config = dict(
    n_layer=12,
    d_model=96,
    n_head=3,
    n_kv_head=3,
    head_dim=32,
    d_mlp=256,
    vocab_size=1771,
    activation='swiglu',
    norm='rmsnorm',
    norm_place='pre',
    norm_eps=1e-06,
    positions='rope',
    rope_base=10000.0,
    rope_fraction=1.0,
    qk_norm=False,
    attn_scale=0.177,
    bias='none',
    tie_embeddings=True,
    parallel_block=False,
    init='uniform',
    init_std_qkv=0.0487,
    init_std_o=0.0,
    init_std_up=0.0487,
    init_std_down=0.0,
    optimizer='muon_variant',
    lr=0.0109,
    lr_mult_o=1.09,
    lr_mult_down=3.0,
    beta1=0.9,
    lr_head=0.00874,
    warmup_steps=200,
    schedule='wsd',
    decay_fraction=0.877,
    decay_shape='sqrt',
    final_lr_fraction=0.0,
    batch_tokens=[8192, 16384, 32768],
    seq_len=256,
    doc_mask=True,
    train_tokens=136800000,
    steps=7294,
    dataset='wikipedia_en',
)
Each number is 500 + 40 x the weight over its row's rms, rounded and kept within 0 to 999. Layers, rows and columns count from 0. Numbers have three digits each. The size before them is the row's rms in percent of the matrix's.

# layer 8 attention query, 96x96, rms 0.183, rows 0-95, columns 0-95
094:539473472484512544527533519515447477539530604485460437441467436462524502551501518486485475483559501457508591607475395488505559533494509525488538505482540532555482462468521454504448454513477474452563470508523477435450535548560512452504544525503524454496527541516495494441465516454475416489
107:479512455501547519556504586466407469512508586461464453514461529514460468547496511513426451484536438424543513549438522490465486524530539515524579461489485530460464481506487496490459490522496457439474544499489464422484521509557551484484554515564519443481551604468506455484502440545467475477
107:517472442513511487489494649469440508537518573446482500534460493520465475554495566531529490444501503421535561530514515518538498569534514474535567543480493499465494502461484535526526581528438470485477452508583498494527459553520447473527473498471550466512507586480522496558491430538493442520
103:559530510519465506532518456562543539454502509543461459475494452500576507484522510435414532490456508498465427505496470529456510467494480511535477468470541400440564530506516496474549488486544541536522502524436552507449549544451493535410535471504499573425480452454496524461547561500453456567
093:493511532464498518503478508503476444526558509506511491550474581450479431507530500485540512555445561485469559545455536544566477538501460510513561414484522508581462476502448528580501563485496477522425405437556462485492550475565521499527484552438519467501552518584491476457501513511537465473
093:463522478530525479544471488435509476526482575442553465492524459418459523535463521540582461523510448443504513515526552472463544475454493542481476522511473517516440514548467479494445474534549445457516473515601497512520527441547446511557478553528560459562482464465468536524549460489413573467
095:569584427540436565496502442460467515505535572468507470559568517498588493524517543454417492514481532512522514454507440449540474497455474409460545512432501542468488452482515474509520447524430511557516513513524482483456433437526553476493469517527515509566541530504549462511539504488509463491
084:568510453524577503467501436532464458519503418496472454506484532461612546445502479410474506535509547486486475572553545478491527540473501564515491520515474480471557544495544442537545539498521481547552470453420453432500509518517551512529529508506490407464466512461463499508509454536512561538
106:486527475524566482473447536464471452565559526452508470567471509479517486501479569536563467529498504452559544597482637512470434539552546501577540526542439521504429555539497496458487486517516440457490500532535465492565516497536519506522493527565580476532495524505474491484498479510491478462
099:547510561519506424429472512564526495500478532587451505457450471499566607478500516418606533487470534523442489476510499453509548483421476478446460522507537448512581570524516505455541514456543508543513474503498557531505478468523512529489528507478511551542433465543482522480458501465527491536
096:564538479492472531566525575529522514539499492508494503506481477515518549459493512480496502458484548428486501501556576455482524420486460435499483488475479511552520533471536446526475465439516476576556595513428491548522543423418450570584550467467516511531558452501545497472534503488462471486
096:467549558448503492434452511500446513565513517501478511469493499534435471483496570548519448525523506503529503564512543538504528475489486494555545473473478544446514432486510523415484451542518488554475519452510549464571490542596522525500547469437451485439547608485503477521430562515538437497
094:527467512552527445437539549530522549610501535496434520461477498470532477505504497527472496524513508411545509540458455523444459517516499476462501512431547519457501478433514533486482497519398506510469478529553454527478514340532445519481573504488524509550447516500538503486463523462504469464
089:585470573513546574522533519506525516490516419519490498493547539452433501488503481478410511500497483503449492519496492600566508530510515504529453479440483432518523484568495523434501447466469496544516500532468507482488520609577512535494543460495471473542444536518478480543492508475457617526
098:485487459449508526476534487495437464565530473538564487507579486467502481454510454537522573462581554481545504509471547486636590475504473473422513426518514496493453468527529528518509459495526503512558446532529506537504486470535482514484598546529498514560508492517498441524533501537481516583
094:534474586468534519460542503476463506522438515467517472493510559542467523478507464493434476561504502432574443544509449513458574469496550465458527510554525479482559545515416456430510558555562525473493522495474470493481498483380557543499515508458549530581463521460517469502532494550480513476
130:482520528508493516463524462503505526464470432594504563486580492481486500480523506493475549524471497581447446449540458497544538448442442528455435439534519427542537514552490500518454468471511525529556423480536486543485496479500486510468516491483431475506433415565500492482538555445546557568
092:513474492454542513453514467506525576468449565476444468458497482464485564434493485507443522467527495511531524519474404490461526454441494565490496510521569436543514493464502470485490435527518522482594479524561531437489614547460474509536512467564520486453486494501471492505542466435493440582
091:454463506441479435553494497477513440502400417447506503469514497496462573438504428511464533538428455482476442497522435498482579483480511517487508463507519533563515503488496464570560556493552423495505489513561552426505540556457512503524487482542514482467524540521477521487556535534428480553
101:506496540504478526497512524573525509460470524591481509403566508477512534418486480527536492463582530495508522453507510514526470471558499476451501471490510447510545477544592503558480473479527549469555525502447450611491509447533476542449585511495511479497423428495521508478451424493503542514
099:453573465468442524472476480501566506461448526437518507482460509474379483501482490528557504556548476490536498451511537482481522560538531545563464507489452531463427543482489546604532506512464516470488570508544484504560495453490515514545436593490484464524525464526496589482534442500508504464
092:437494511496493505475428501503479537570385515435447525510488425535499468518489550473512497547467447524497480536427529588504425500440517480552553493443487467501454533471488500429558495455595551556520501481504456492500521568513505484514441472484530498488554574483467470529463461516457488536
102:541544512497512462560539542539532467459530526519457505473398494543503529504482408504483509442539506527555505549515494467445480448554524448506516506408458524486527557549506492566545543498491410473491515523378491505494492552483475469520568533570519493503539489515531501438501438572462486487
092:525496535476490492495483408463445513535448449464512482498577480492490511411539482562406467519542538572516448482508569448460454525490419486534486424497492424494548472521537450515450505523557549512491549530536489554466518483458509560453517427545542562463487512469497491488520530463550514524
085:445477563444456403431480534504497491587444445467556484487529525570480449497465507537429468491495510489490497490515574515478488536496541444517486489473488455472552548502474485427520565550492538533467407548473524532507497553552511535465433467538539567489556551480474503507528549504514550457
099:532548507519492459557491587475521498484503526490507526455464575502487484544547542523397498470496455477486535561468456558567467617444497547470566526508484533536541487495481524471521517492435482455514464422528508456507473532411492482489555526491534514493606475470487506575468513516500530449
091:515467507537498564605449495514476558473502431473524497467490579454505393539583535445531466498568449466500530554454504466498559562485461482482479530449547505451477546494483577474519531508520484486514516525482492498527426440536562555467489489459485436521535433488522504479535524489474514436
103:448503475448442508541526422477499493499451483504496464536455447474532518477474432453486462448556508564441530542441506470481506393493478475430533503450489523477494462520569539532436476508492550512497522492472590471504538512436514515540575515509512505524542435514452424546439457476474428485
108:469561491526543440488578516474538476475480582466505497486519462519472439512498503546527501592524578516546489563554564516446536511560523519508493507532512485534527505579534490476477523524461476565521558497419523491477459441503486454505507511459528477516505435510431537529562499509478605408
089:517451456492523499515516498521491545533506402538557563455452539520520517590516534504467475610430523473573459521434537503543475543491489488455486462425529496503492457481460484507498436526451534521543508544456491485549501443554499501391429503505494503448533463496518452529475522500523476580
097:478482489486554492543511438457442539527480580519470531497477516504522420493440533436528488500491519469452520469471511447506506449446474526498450490583471505467433525529406451534493517511581604517528503424526511525471483502493473464529549547504539510527522553512502455580431569474556501459
113:566451517498530464452518451519476517419566509452480459530436506475459485552508465508465472525483509504557513550465443516508508517528484515506475503481513515494508496475502483332422498501535501503477431562539594529462570505443451545468512463528491488382491523508485527448532506515491508522
095:470438507442521487454535525440513501596497535489478494470531462480514525521503470457524468497493509471453431586573460549480539565457540473501486521465494473541473552517510421436456450498435517507511533568472435460467494480514540508537528521458541540518482407504482513473559433479477411448
101:473452536429534443488582460443517514504485565493490494527565454505497522464482483496570480526471559478418481586576486494492466500509527533490501494542504440576485515509545496562449522481425491528512518505549452441501484470536493493555463547459555553557535515477442556437486510478516456415
101:457482481558504527576432567546472435474450549467543545534391558509533479550537499504492486446456454476580488481486488515464524526536479444478552516497495502372569458528486537474479525479523515481489502483433483459508512487473474505436494495521425526517443555511535487512501474528461545570
084:565426557553487509485522440546497524470437563515527474524549515511515536412487526527492471488563461509473499555551583555512534547469534564448539501505523393530501547468558473514506450474475534519477531512438513561494523549486568502574497470454557541518484482445518503429487474508522475540
101:576497485480466547499478522497536571420623445460452484543481468454564514474496492480436511472473489514524543513483444492478473484464499493511450511483450506547460477409508476513473492511484452523510478517516523423456522577556457414469473461506545443532460510547563494529504548460578478458
107:512489510465457424479485553464414444502406550538535564559508571564436449528487490627491495536484495487518529455533465503505496506542448514513537468509462546480494449506537522544538458459510518566471442442543488470497506447477522503466457484469472520518473560487512549544577524525506554520
105:524545448530499493529518456490519449464467434518462460514522449505490520552541443547535523490509385501520448540562496557429486524490492518524475503558541504470437598495464526480520498494550480492501519505484516502498483402430534597498527481494470529513552504558486574479470510538462592440
088:526477465488446508528406555521505454507535473525569525449508567490510479571531581508454488445505483442559527446447548518540502515499494526471539492499466528409493474549428601578506454469508538500493467518475484553549530462562508489477538492523483478495539515556520404481524515513493551551
124:427446507488489448482557516474516468529527527531482504500472534481551499597500517450502526520451494512508475597537518515516520531567512471508528561538585447561549593542468500504554535491522509498457567485471458476474480589489506481495488476511443570466506411526458583468551547463477493512
106:467511484521526496464485498532550560453534424515511552488523548539469487519548506474470495472482476480488509451493558522470524534526573461549485600494520531476483534498509494591509566498451533482425593489481486596551512474485528587494460603493453497473577470511479485498434485541532464537
098:397527482441436425510488534471485451602493526454500481558516514549484486481466474550492483451567501517489463529532555462449531518547497468471547547500487530484528547481501509513534511545473501514426509507557516492467561426593529549450480502487496489559512486450482513495557468598441477450
105:453545493480513441440495498474444535450499468474536442516470492516431460477457476593468504534534478539548554495507573538533547500551531466573486419498481530540502534524531462562567509439500567507552497492529479535524453494468509429525486487556513473490477540548555473577547495577498550447
106:442484437519491598511551431568513454440498430463528486444489527528477470570561460508538544477579590495562470489472480512493533494511486494447498494459572513512489518479508544461444556521464459500559496544456514541526526550517471494474501506549535517467498472511530528521615474479444541538
118:482531535478515461532491483474442511503523476462543482446555515549392482443510444554496460480576518459477449552457530455411562484539576481494504488551495501515555497573451513522546493517523547505537456573477465570503584438573510491540570484546541485515477491481482531504521526522492537530
108:548552517492473465502465463475478564485495472488532523542525558508552492512536489505496472532517495557523470503454534513469500494452488510526566475520474444394488421617529518510521419500507541507486519534466474531457504543567516452558456430495545477441457558514407460464468540512578444511
106:473547446479493469511550544500453540551413535462506560520505503537482453458436444501490442478454527497486466509495554536485412440556503532472467539510465508461562444528393515427498603581523480455539525555510554486504519510515510511515487536512501528447485570541528539482478503501451536512
098:574477564486545477503492429549522561486500531468470518537533495474533456441478475470612492530546506476477498506504503509514490504466431540469491441544515443458479490440561531541375435532472505508487477508559485541473479479510536515565486536447554533527515481445459537429493461498515406481
088:536483553454514471472488496509517553469471609506473566523539534468470489448526503486569484495520508560509530479521495519504451540471429524476444495515529437498414461466572482452409442506466531489468432482574463495518531482551500513597505538459487476485473534458442499422450473512520476560
085:502549507448544476472544510499532478528534528576476481473513384503537491511463412438515505433506567410501470497512447530451483483489544507586476488514430501598530548533506464488492514523583455535520516522515431464511512528496541487489477502432526549415531513515494495493522520560442493467
089:491520572496454468531514497536510501410490533518536599473574516530538472545537516474516436496497487608555485513467557500510529526477519516482491515473552508435550431564433553457465450478516536485488502484446524511557490472489466557457587481541523501417417486477544494490501484493497556528
101:531459521458498477502544498538550465505461560421500410468434485517489514457484450458495538505492489489448496472522479579503514463489575593511479564523512450544498524434506497605505532577446458492568457515518507464476530486482485476538501498465537603501477527562458516427527466465494479461
092:476529494562446533546431544503461479563486448605495547542482548520460516564571532498476528490528457506513510518472553451493514459538529512480491551518488534409499509496416572501491472515534566562490521507497493520549471462464442560448565518542465467557522524502531399523531477496496518550
118:487511517525491540499482504498580442489543414504499418556516526456468535459497498512488499465490444496486526498453562496465504495511600483490477563516521601558464458495508498555544523491525454437485533477453493483495445532484511496496468530494461347488500458563481505520510540534449587465
094:559522397532454552503478507531500609477558489532474521475467488480518498436519527456569504461458471519530485512461544441435454588500491524511479496466465560455514506446567477459443551520519537541532484520523537482501506524574496515524503425588521512509502500464557472476427526479508423484
097:482473497467518447453486452471458532570438455496537600493572501534502570404512493520532559527528535537580506481480512523479554478411460458468529507535506496460520490502423511516505503554464501517496451490535494471501468422450437500474508508499580535568502477478483412531441488528478544524
118:556523452516490415507488514477434486488454521561518585452476533518563461482509478545501544476478512537482579493544435482601531477507451522502478453535566437499468459474420537569479474481524459437554511474552493559513506496545461487526560486430501543458506453482461477448519492475563517516
126:459486534528495522474590567523536465438432558490510414468503487481487448491472507487547505583545518474564589464488492535520477469550495502483526492442477478556516536545479482467574450547570461523497552493512475462487448452492462526500494542493453493443513425579489532451448565542522484473
113:531460520421522523529497560504522544556422486456501499532525437538530486565465550527405482508486456435555490499519532519476534519467480559528500518517506470455552530490525555530548471450546505521469509549567476472511483573463456488509478517413551506472452495496421567539565531498458586484
091:470487510466485487494462563536486538518483428508495470516526520522576539509531509482447552500481497536509471479532477526565516486470468410411539405454502501443542578502508494504522426487564509543570509444474490485463433458520473479554565438514503466469423468504469403527493520522555483541
109:530478468531505507423481507477463508472520544503587484533459483545471540515530501513484403550443481546472473473532543401364579474445456521515503497504478546500532439469448550457480479489499605471529504512472510509469556526546530482466489491418502492530535485455461531535501487502550514521
123:463411435480490524486493571490538545460505510499535548490493525540523468525484528433499471469465485520528504464510553493396455558530607546508486495488489511444467515472489507460571530507476458459501658472464511489550491535542546534448447448487495532483443526488519502481497441521495496555
100:463522556510528464530493476480503516462551499513468460521474470447479499455465471512444472554536521514653473514553527473426526478507585513537564520493514462439508516490483465547594509525563521471535522524482491431433548467526549513491494409541490512522523556497501518562462569488536474473
169:485556497504466466519452496529559471519530463519552563568436521455473557513555505493554499524411528471521477443515530484494472446525551505483506584552464517508498548540543546577531552462550526459402513466501554518523541483465495478516418540494537595541478522533443526542513509451466516507
065:474432504505504526422477516464460501492462461466458486453576453482553528489492532455489506511544511517473492509464486471562541488377486530462428451371532475468524431477571536432473466507489487535496530517528457516479446502497462562492569504495456450465531500492537490480493529576503430500
060:522504539541489492516490493440522528476537514495543521476438470503438538549496607525514435533434455477480495525519526466456545535516509443558533564540461541553479472573422566530482524443513509453487488531521496564540493430458484516540499463493538532484428535531463550483489468485474615446
086:502488525468537548449545551458437522491461502461510496438496454552513557483461513470449508410547475512428450504437478482496543540486513479471470455453543475520512446478531505463472551508469458512575595492470547484478436572516502498528621444503466456517499565497521458481534449561516484498
093:572466489465554492464564520487428489527449563494479504467429525462473480544487491518493521494531431450499488586475463505436564572571474502511542448456506529541499485432467473484509436501464509500549467525527491432500468484568468477431503450498459498460522548419595552473517534487527464485
104:520491593534481494525499443374516479428450457522483487492533536513481497502441447513499520427479498459455482489481450505482457476565526506444496439483442478546526505534566540583579498463530475465500485465486537593503527469512507521527487515492470435526507450513549520522541420482446536438
093:584536529542491541523500559517561497474515509540495560522483504461530527487482525509504563484439482462507485441533508457577490412570492463478504491543443475429457519520543521504492522460516485462460468382428572467540452478493512531541495558512472581552484526574525428500460493498520462490
092:501545473486479510522508465495564522479541506508451487508400507487433536499472472503537431492490514440489507447527482450513509502435479552412460565497498541567462473503494497604485576457446574566515503528467516520499490435493446453501536501553532529559461462473591527454442521460511529528
110:464543522488477486528485530530533469498569542499538560562430586404486552519521523537549539506490506476519468505482549419482488427583545508480555573516502485476487588577550524484469485423537537471437478560514528479502514492506504537490471494538551504557480522491492484496560507470460416494
089:466614518488516487517469586458431528541514494545528523478469460561548549502460463588420519491505572526532496442530467448529505452500495481491568520415463493455528501529482467535500524493545520588406524465491500456463473485519510527492477535520559478532503561453492501517481481474448441461
089:478435513502503533577512509515511458549553580455446489536478535530534398469517522509511534525543509498477487447525493501457544506596561468575425539498490451438526440484509512477533559519403452529519458519511485491477505562515547515398509447493502526490473491430524571529525490474498506511
110:432602480539515464536430461505553484476540521500512519510468540502503497533537549528484482510433529472557537462440527503536497505532550486505485555491487524477479449551528543477559517481499558473369526541524582484540514450457499533503454512474554615504482516516478570560532514495484565504
093:533553509480492462552438485558547528520535464498609510562558561490531448516470458559506418539528531584520503466524531524450511539453492514502469571469517488546589514499493543509484509435546467504472513474498435588484505458521418508447496497522503473556452504479583464490501464487533494518
084:502512518489517432492521563577442495570588536482534524468505488475522508514544454442563477428531462469465489500474477569508455493482492522472452538469512456461590510453476487464501593504491524448496533552489526530483469540544494357563573493453482511506514488515438533492484508487466478529
085:485574478485491498480494485547455489544467450549508553559494479436433434467537521524487486475552482451566568527561422461432502504551533511424487493423481473489415523535459495536451497490491473510461558435501456576553522478490494523495495556515480430539484499550460534485535494547534553541
096:495509532431559498457550491479446550506472529526496559430440500556456509476479508526473423493518523508524464487459561534473448489455428463488479587478507513482474536460476521505574434550440523515498436538513471474462559538511441478552435428476431497533468499518518563478473587510519546529
133:467545494508463474496442470518553494505542464497551548580437470468500553530566514494510475520402536490557472459513527478478479454541549524510516581551445518495510535561516523552505535462556553463422507471495563522524562484477528487500428505536585598520495517542429512540520483470458519517
087:499527539533452477550417518521586508492546491522508553585451478455475513492487550542521491548413502499490478459516541479441507484533519514506491551536416519477456549542543476551476550443552515468435477500497555549556551440531523541532425507535559556554458501540465507503487477433470529460
076:506517509553468479558445514414540463489529458482516514603492526471451546508583510513484513480430528532542499456459483472553430507510496529512524582566453461470519532570512524536470495462519475459452436447468497511509532442479566487513483483460558581558494459562451484533510469456478555470
071:558514597495527476486553519572494462487478538471544485518498518505414462580469491514544502475490530518543470463487533416441481477526507448515558544503514507606450504558476446499465511466574477471467471504469527527517525505542543465480458423514548514486501413526509490536524505449489614507
085:474480506516453476537525518485519513551471509549535499414491454474501430515498536529571473497513448448518595505519450505492472538405479510545579513541479487530566516444570453487564515521448506544546503457534486457492515445416598475455465522513493520538453476524481498477475544420476510550
088:526455530515525467574503481432503444582505467471509525568520442504458524514456490477500511439496508400554451483493435503467447536507480485570543499519524555515546495525522531445558520509441480448448561468528460494531479493451516428484489538589544521455517547468470462544567483563471455487
095:563460458528527452522545613461504616486487598429516435511518488536564458531489518492479529414441437539526483498489577524464473470525492518524475468511509439502493542485472448494464509513442502590503553505485530482466499558454549479509489522519492552538487486496546492487567466480512497538
105:559540519470520554502498563540499495575486496539453507517502553526582469545421465441434500458566537450483441504479431486486467578447470497506566532500509443510515490483567504433504499517482534523581522469577483487500471565524487508456532473451466463427525556458489472490459511517510426484
094:447492512509509495469548520500384545555453493536472503386485430534629509497476523524446560536499524575469499529529444515479504507509489519516482446462494487480588522496469446488513500525527439526507507446510474473398553521484524460516477538443486536480508557494447527507508530452473456475
140:527563460502460484504430522506492489512560510495561517496418461470457524528535477494509468540427525471521497472493532446487523450525502548530526572582454546485516589518513506553511541462546519453400496524516561540516599535451510434468393508530565541515475512506473514534508502464463502490
091:540535507463526542468421515555510584485505487520449525457538483478538503511519517485523523534581505438578545573495531467469496482501421554536418537526514477447487444479450590498567490542519449530533436577546576545521505506477517453543522485503515535513525489494484459421462507539504529494
083:536505471509544515512538523533492472522506477478540519528549433503528490536470431497486517465491571473487467449518435488463588495568551547532508551460550490545445581483525497360508544467489493515530490518504611456499506504511556541462511487531432499443524436567526541483451502499453522515
093:479472524492465486390411508512436443486507533514462493510484525505545484477524490501444501456506512500574447458479541518562528566490445526492509460511511462482414507555519465504471473540578575490522512366452465511528557563482481478387501493476534492476530502537487537526500545496528498492
107:562536513534451452563537535454536479506460520502539552531488511442450510491529477445451524505467503448535498473531477469600427547491486438480560501532447476462488509469444517522497473545490464486464507513495499569566459414440390481479501544442531541516518460494467532459496538438448544458
103:598479529520524499536506491487503476472428521460510490499419470574528516471488544553623476458481508437512523495503475467472483462514472463512457399504443527541508503496457536445493524521473447490504538549518440574484422513546527513578516444452498477519458513443557538520546541445517488472
095:500528528492500495529541551446488497518484532460433473605465480512600569544525524490540492576468428546498539429505513467460503453454512517498460478488482488417539515566561515491482502445513553463475513474539489397526533504519507536525473552519531574458429490471496501497457435455449517487